{"n_layer": 23, "d_model": 256, "n_head": 8, "n_kv_head": 4, "head_dim": 32, "d_mlp": 704, "vocab_size": 7443, "activation": "swiglu", "norm": "rmsnorm", "norm_place": "pre", "norm_eps": 1e-06, "positions": "rope", "rope_base": 10000.0, "rope_fraction": 1.0, "qk_norm": true, "attn_scale": 0.177, "bias": "none", "tie_embeddings": false, "parallel_block": false, "extras": ["capped logits"], "init": "uniform", "init_std_qkv": 0.0375, "init_std_o": 0.0, "init_std_up": 0.0375, "init_std_down": 0.0, "optimizer": "adam_atan2", "lr": 0.00146, "lr_mult_qkv": 0.4, "beta1": 0.9, "beta2": 0.95, "lr_head": 0.00519, "grad_clip": 0.5, "warmup_steps": 502, "schedule": "wsd", "decay_fraction": 1.0, "decay_shape": "linear", "final_lr_fraction": 0.0, "batch_tokens": 32768, "seq_len": 1024, "doc_mask": true, "train_tokens": 325700000, "steps": 9940, "dataset": "wikipedia_en"}
Each number is 50 + 12 x the weight over its row's rms, rounded and kept within 0 to 99. Layers, rows and columns count from 0. The size before them is the row's rms in percent of the matrix's.

# layer 20 MLP up, 704x256, rms 0.0758, rows 559-584, columns 128-255
097:44 52 56 45 46 52 31 23 53 69 64 46 68 63 54 47 56 53 24 67 67 40 49 49 48 48 31 45 51 40 47 53 31 54 46 53 46 77 40 51 61 64 61 43 60 46 53 44 44 58 56 52 55 44 36 46 33 73 51 58 61 53 29 43 63 64 49 58 48 58 58 61 44 53 50 44 71 57 47 50 44 45 44 49 38 39 43 47 45 44 41 44 52 32 41 55 40 60 46 74 31 48 53 22 54 33 50 45 37 53 62 42 35 63 61 47 57 49 63 65 25 56 81 48 44 39 45 53
097:51 57 48 39 50 32 65 48 46 46 39 34 19 41 42 68 55 41 60 27 62 61 41 44 57 54 13 44 58 41 60 56 64 50 37 48 54 52 37 56 46 53 49 44 66 51 44 50 53 46 37 55 42 75 57 60 54 27 47 52 50 56 53 49 63 54 35 57 66 49 53 24 37 69 30 53 25 56 45 45 24 48 59 54 54 76 19 46 34 60 38 53 31 54 52 51 66 66 60 55 34 56 57 42 49 57 41 38 50 56 40 45 54 42 48 57 58 64 51 41 66 56 34 47 52 54 47 66
095:60 58 53 43 63 36 70 69 71 59 74 69 59 54 69 51 70 39 52 39 56 66 58 54 49 59 40 45 42 58 39 56 48 44 40 67 52 37 45 52 32 40 49 50 66 57 51 37 52 53 32 61 32 37 22 41 61 52 40 23 50 26 74 49 60 62 42 35 44 49 45 65 40 66 54 29 47 54 54 56 41 40 49 34 46 52 49 59 39 66 81 48 48 68 41 52 32 43 61 58 37 48 54 61 51 49 26 48 59 42 61 31 43 56 49 81 32 53 56 24 65 50 31 61 46 53 52 67
101:55 47 56 58 30 43 77 40 52 37 63 44 68 23 39 42 72 58 74 43 42 53 60 65 66 32 35 61 61 32 47 39 34 57 46 73 55 53 54 42 73 65 37 53 49 57 50 38 53 51 50 43 76 40 43 56 61 55 27 70 42 17 44 47 34 43 47 56 41 56 51 47 43 41 56 39 42 67 46 69 47 48 52 49 43 31 26 45 56 39 56 49 47 65 42 51 61 59 44 51 44 53 35 65 49 34 59 45 54 33 49 40 63 31 46 67 55 45 50 33 63 44 52 66 36 60 54 47
095:45 71 37 34 57 72 55 55 42 53 75 55 62 45 53 74 59 60 48 48 42 58 46 37 42 68 40 52 34 59 56 42 45 53 30 52 51 63 50 47 70 32 60 61 52 42 36 71 51 71 46 33 50 66 46 70 34 56 69 43 74 62 26 56 63 53 52 21 56 51 34 40 59 42 34 58 42 61 63 68 62 38 45 64 61 58 58 65 36 55 51 53 40 43 59 20 57 49 67 61 56 79 45 33 57 51 58 33 55 46 48 49 50 51 51 28 51 45 42 34 45 55 57 44 39 51 59 61
095:59 58 64 39 46 60 55 60 44 57 67 60 59 84 75 61 55 54 53 42 37 55 49 47 50 63 72 22 50 34 46 32 55 68 40 56 52 41 59 41 39 53 43 56 47 44 40 60 53 55 43 72 55 29 57 43 44 51 42 53 67 64 73 60 52 37 62 58 57 46 64 44 69 60 49 60 55 42 43 84 50 55 44 65 55 55 75 45 48 68 43 43 48 70 44 73 57 32 25 64 28 53 40 58 46 52 48 64 67 39 33 45 54 33 46 41 37 52 48 52 34 40 46 44 66 52 62 44
097:69 31 36 51 55 56 49 37 37 52 39 58 46 38 45 54 39 55 49 70 32 53 58 59 53 50 57 62 59 36 44 46 46 45 49 38 53 49 44 56 46 58 51 55 52 29 39 49 50 38 48 41 30 38 58 61 43 51 43 71 30 71 52 37 51 46 37 62 35 40 56 44 45 58 43 29 28 50 65 48 65 79 75 48 41 33 64 39 43 49 61 78 53 52 47 48 61 36 29 54 61 39 46 49 62 63 61 39 50 50 76 52 43 34 48 47 37 59 43 49 60 47 49 66 55 66 63 60
106:52 72 64 66 61 46 74 37 63 39 58 49 80 62 63 43 30 64 57 56 49 48 43 40 55 69 36 57 81 43 54 50 44 57 64 52 53 62 52 62 66 49 45 46 44 43 53 31 68 39 66 54 62 38 39 29 46 87 38 48 46 55 69 54 36 50 41 53 43 45 48 48 45 53 55 51 39 55 47 58 44 63 56 49 56 57 57 57 52 46 61 43 38 52 62 48 35 47 66 51 58 63 43 29 42 41 68 76 64 24 15 57 59 63 52 34 50 44 43 56 61 55 47 42 42 57 58 24
108:44 43 78 54 79 60 34 37 39 50 38 46 38 54 64 50 55 69 48 58 60 32 39 26 53 72 50 55 50 42 50 69 64 45 34 78 57 51 47 58 48 38 51 77 40 45 58 52 54 62 39 45 44 55 41 57 51 50 33 49 49 50 42 46 44 52 53 64 61 88 40 67 66 44 58 49 37 46 64 68 23 52 67 47 65 68 56 49 33 42 49 38 44 64 49 56 56 48 36 41 49 62 44 47 43 45 60 59 45 34 49 31 49 55 53 36 48 62 33 39 56 62 38 38 48 48 51 52
098:51 62 61 73 66 45 49 59 55 57 79 48 63 57 51 37 44 51 28 76 58 38 32 33 55 58 52 45 39 51 52 48 63 53 41 68 70 45 56 39 31 66 64 49 44 52 44 52 40 49 62 60 47 47 35 52 26 53 51 37 34 47 44 59 48 43 45 49 34 44 60 44 61 28 68 75 25 60 59 56 31 32 62 40 51 34 47 62 38 36 40 31 40 64 54 54 68 40 22 45 34 49 65 36 43 53 43 56 51 69 63 34 37 35 71 38 32 77 33 57 52 60 46 54 42 59 54 46
093:52 63 48 87 35 61 29 52 61 38 67 37 51 31 47 63 62 46 44 51 69 59 36 67 39 33 51 67 39 55 46 68 49 60 59 66 50 42 53 75 40 37 45 45 35 60 35 51 50 44 43 53 53 41 63 47 60 49 59 49 35 30 29 59 52 48 42 40 45 43 36 51 60 55 47 70 39 45 34 51 68 24 42 52 54 48 66 44 43 57 37 37 49 14 47 75 31 44 48 60 44 37 50 58 22 75 59 64 54 37 36 48 56 53 53 47 62 56 40 49 55 65 36 55 38 67 29 50
093:62 72 64 31 59 28 40 52 67 63 55 31 64 43 78 46 51 38 53 39 48 63 32 39 67 46 42 43 51 54 52 54 45 56 65 45 55 65 57 62 34 38 70 59 34 55 24 52 63 46 51 59 28 69 46 59 43 30 63 57 48 36 56 46 54 36 54 55 40 51 53 60 33 46 48 23 48 30 42 48 63 46 51 40 35 52 78 53 46 56 71 58 53 46 42 66 28 58 60 57 60 36 44 45 45 40 54 26 25 35 30 47 55 54 72 63 41 78 46 40 33 49 52 70 52 56 50 51
104:64 36 33 66 57 45 54 63 40 34 36 42 57 50 44 44 42 31 58 33 57 60 38 44 47 42 67 56 58 45 51 43 68 56 68 43 59 64 69 28 83 52 44 33 54 64 54 45 58 46 41 51 26 39 48 48 46 33 61 61 86 40 54 35 40 56 60 36 65 46 42 37 57 61 52 57 52 51 40 61 64 43 44 61 47 20 55 45 58 52 65 26 74 69 64 47 50 56 47 30 54 56 56 49 51 53 54 52 48 39 56 56 52 56 37 59 47 64 25 69 50 41 54 74 45 40 56 55
101:58 32 44 78 57 40 51 67 36 35 58 33 32 38 46 41 58 49 35 55 48 44 36 55 55 67 37 65 54 48 27 46 48 32 56 56 64 59 54 40 58 62 52 46 55 37 37 49 49 52 48 58 30 47 45 63 44 40 42 55 39 64 34 51 55 65 50 37 35 41 44 30 46 44 21 59 42 65 50 57 58 54 32 46 30 59 76 49 41 35 55 66 70 58 71 63 67 46 61 45 49 46 51 52 71 35 50 45 63 53 47 60 36 67 36 27 51 72 28 56 56 57 61 70 51 40 55 59
105:53 33 42 53 41 59 63 59 37 49 53 50 25 54 52 49 46 60 25 52 55 25 66 49 38 63 44 61 63 25 44 45 47 51 45 60 53 48 35 68 35 63 47 55 35 48 34 49 33 45 76 69 40 39 65 53 61 55 46 37 49 28 60 51 62 65 47 60 55 66 45 24 54 63 42 48 53 29 40 45 38 56 57 55 60 51 35 37 64 60 53 41 28 51 50 58 36 59 64 55 55 52 58 51 38 54 54 47 45 68 62 52 67 43 22 60 46 46 55 47 58 46 37 37 49 46 47 51
101:57 49 28 36 40 42 35 43 40 46 60 46 73 58 40 38 48 66 54 77 62 31 64 51 76 22 52 41 58 50 44 54 40 43 64 64 44 48 43 52 43 62 61 62 41 51 42 55 41 44 72 38 50 70 44 35 39 37 66 56 60 61 55 47 48 20 49 46 41 54 47 72 53 48 55 26 38 60 63 55 52 41 47 55 46 21 58 33 55 35 48 45 61 44 65 42 28 48 29 71 32 50 59 65 47 49 54 34 35 59 30 50 41 28 35 45 62 36 67 61 71 54 58 45 46 38 41 55
106:50 47 58 54 37 45 59 54 29 46 61 34 29 47 28 48 45 53 63 40 51 45 28 72 52 34 52 61 44 40 45 56 75 70 68 40 53 54 36 42 46 40 52 61 42 58 50 68 54 42 47 60 40 63 51 69 41 44 46 40 23 56 64 54 66 66 30 67 38 55 42 33 62 60 67 57 45 60 47 63 44 54 51 49 47 29 44 60 43 46 65 51 38 37 49 63 69 52 39 45 54 61 50 30 49 46 44 74 45 43 63 29 44 54 52 57 54 51 47 44 53 69 27 67 43 47 63 68
098:48 75 62 58 45 63 65 68 27 54 49 63 35 78 36 47 42 53 53 52 40 34 44 38 52 56 41 41 41 36 55 38 39 50 68 59 55 51 58 31 35 65 73 53 54 57 33 58 43 74 50 43 64 29 56 46 56 26 36 51 52 58 30 42 48 68 40 55 60 58 48 24 39 20 49 63 47 35 62 48 70 42 31 79 42 68 42 49 52 45 40 56 52 76 40 70 52 53 40 63 39 50 30 51 44 41 51 47 43 42 47 40 35 67 67 61 49 54 50 23 46 30 56 54 57 43 53 42
100:62 35 46 48 50 32 50 68 80 35 57 52 51 28 49 33 48 66 52 52 62 66 70 60 58 32 38 62 27 58 17 38 41 64 56 48 59 52 45 38 39 73 59 57 62 54 59 57 45 38 55 58 58 35 50 55 57 28 44 67 49 30 36 49 54 43 60 40 51 37 49 57 52 30 68 86 63 39 52 54 28 54 57 62 46 53 67 35 34 37 55 45 56 57 38 57 32 62 50 51 35 48 47 30 38 44 53 49 50 44 34 57 55 41 63 51 57 51 63 62 35 45 61 56 53 57 54 64
108:51 35 67 54 58 40 35 58 33 61 23 61 68 55 38 37 34 45 54 55 64 26 43 43 33 47 70 55 33 45 61 68 38 56 38 40 56 47 55 47 39 37 44 42 44 50 45 34 36 60 29 60 44 39 47 39 63 58 40 62 33 55 68 57 52 66 58 56 59 27 52 55 70 54 46 52 64 51 42 54 39 42 46 39 50 47 57 64 55 52 49 56 40 79 72 59 34 34 52 67 52 37 48 64 76 43 60 59 67 58 64 61 45 57 50 84 72 36 51 58 38 78 47 36 45 49 42 36
099:63 38 63 45 62 42 62 69 40 53 68 52 48 51 58 27 40 54 45 64 57 66 45 43 47 60 44 39 38 39 59 79 49 48 48 62 33 45 56 57 60 33 38 59 39 57 45 47 44 54 65 56 55 34 55 74 24 46 45 62 36 58 35 51 54 56 58 42 26 46 26 55 63 40 50 50 46 30 59 64 38 61 57 43 41 52 45 65 51 41 62 48 53 61 65 56 64 45 40 44 53 52 62 48 41 29 54 43 74 40 64 59 50 69 40 48 50 55 52 30 58 53 30 76 34 71 44 40
101:54 54 41 65 44 37 38 41 39 54 58 44 56 50 56 40 31 46 29 43 52 36 49 48 47 49 54 59 40 31 59 46 56 39 30 57 69 33 38 58 56 46 47 50 37 45 36 51 63 49 35 47 61 38 21 50 31 59 58 70 60 67 41 40 49 61 53 62 58 62 47 33 79 47 52 69 23 42 46 65 42 43 64 36 75 45 47 61 59 53 40 41 44 59 76 56 52 36 35 71 26 68 45 59 50 41 47 42 46 43 69 55 33 44 40 42 56 53 48 48 60 52 44 53 62 54 43 48
100:25 17 42 63 49 60 76 53 34 47 28 50 51 43 29 40 52 53 53 61 56 63 55 65 55 47 34 51 31 60 55 67 56 31 49 39 43 38 39 54 53 45 45 78 69 53 27 55 56 56 47 48 48 54 69 44 26 36 50 68 48 37 51 58 26 52 25 39 40 48 49 51 27 32 55 22 46 27 47 45 56 43 70 54 48 43 55 70 58 49 53 52 30 38 53 43 47 65 44 29 27 31 28 37 57 53 63 63 63 51 64 30 69 38 47 50 34 65 63 45 57 45 73 61 36 58 64 50
104:39 76 51 39 32 41 43 72 29 68 45 66 42 80 30 40 45 55 56 38 42 64 61 42 36 40 40 49 32 75 30 57 62 54 40 40 33 46 54 69 37 63 50 43 41 64 58 34 52 55 51 38 70 56 82 68 53 58 48 29 50 59 47 47 34 28 50 47 76 53 23 38 48 43 34 50 64 49 62 53 73 37 59 43 48 48 44 37 42 47 58 37 45 58 46 56 46 49 42 45 49 27 46 40 49 38 49 40 36 57 42 63 46 61 64 58 25 45 60 56 47 46 45 44 42 61 46 61
101:53 57 59 39 52 65 58 49 48 62 35 48 64 61 32 52 41 58 44 75 59 41 71 52 53 48 40 47 45 43 52 49 72 34 55 59 36 63 54 38 50 52 31 40 37 56 72 73 48 55 54 45 30 47 27 50 61 26 28 67 54 48 47 45 53 51 47 58 35 54 52 45 54 55 66 22 62 50 51 28 39 62 55 45 55 48 44 60 57 61 72 55 58 45 44 62 34 52 66 53 61 41 48 27 40 45 51 37 48 69 65 41 63 66 34 44 53 37 58 71 32 65 53 46 72 54 66 54
098:40 47 34 39 55 62 48 54 56 51 83 36 44 34 62 52 55 50 65 60 61 44 50 45 53 42 63 59 58 71 47 40 41 36 43 74 61 53 45 43 81 62 68 46 49 47 40 67 34 42 57 33 49 51 36 56 33 70 57 35 71 53 51 34 58 51 30 29 57 27 42 59 45 58 65 44 39 31 42 36 59 36 50 61 50 30 60 58 48 44 43 72 58 43 48 54 54 53 57 60 63 48 33 44 41 60 36 50 42 25 35 36 58 49 40 44 41 29 40 45 47 50 70 53 43 51 48 54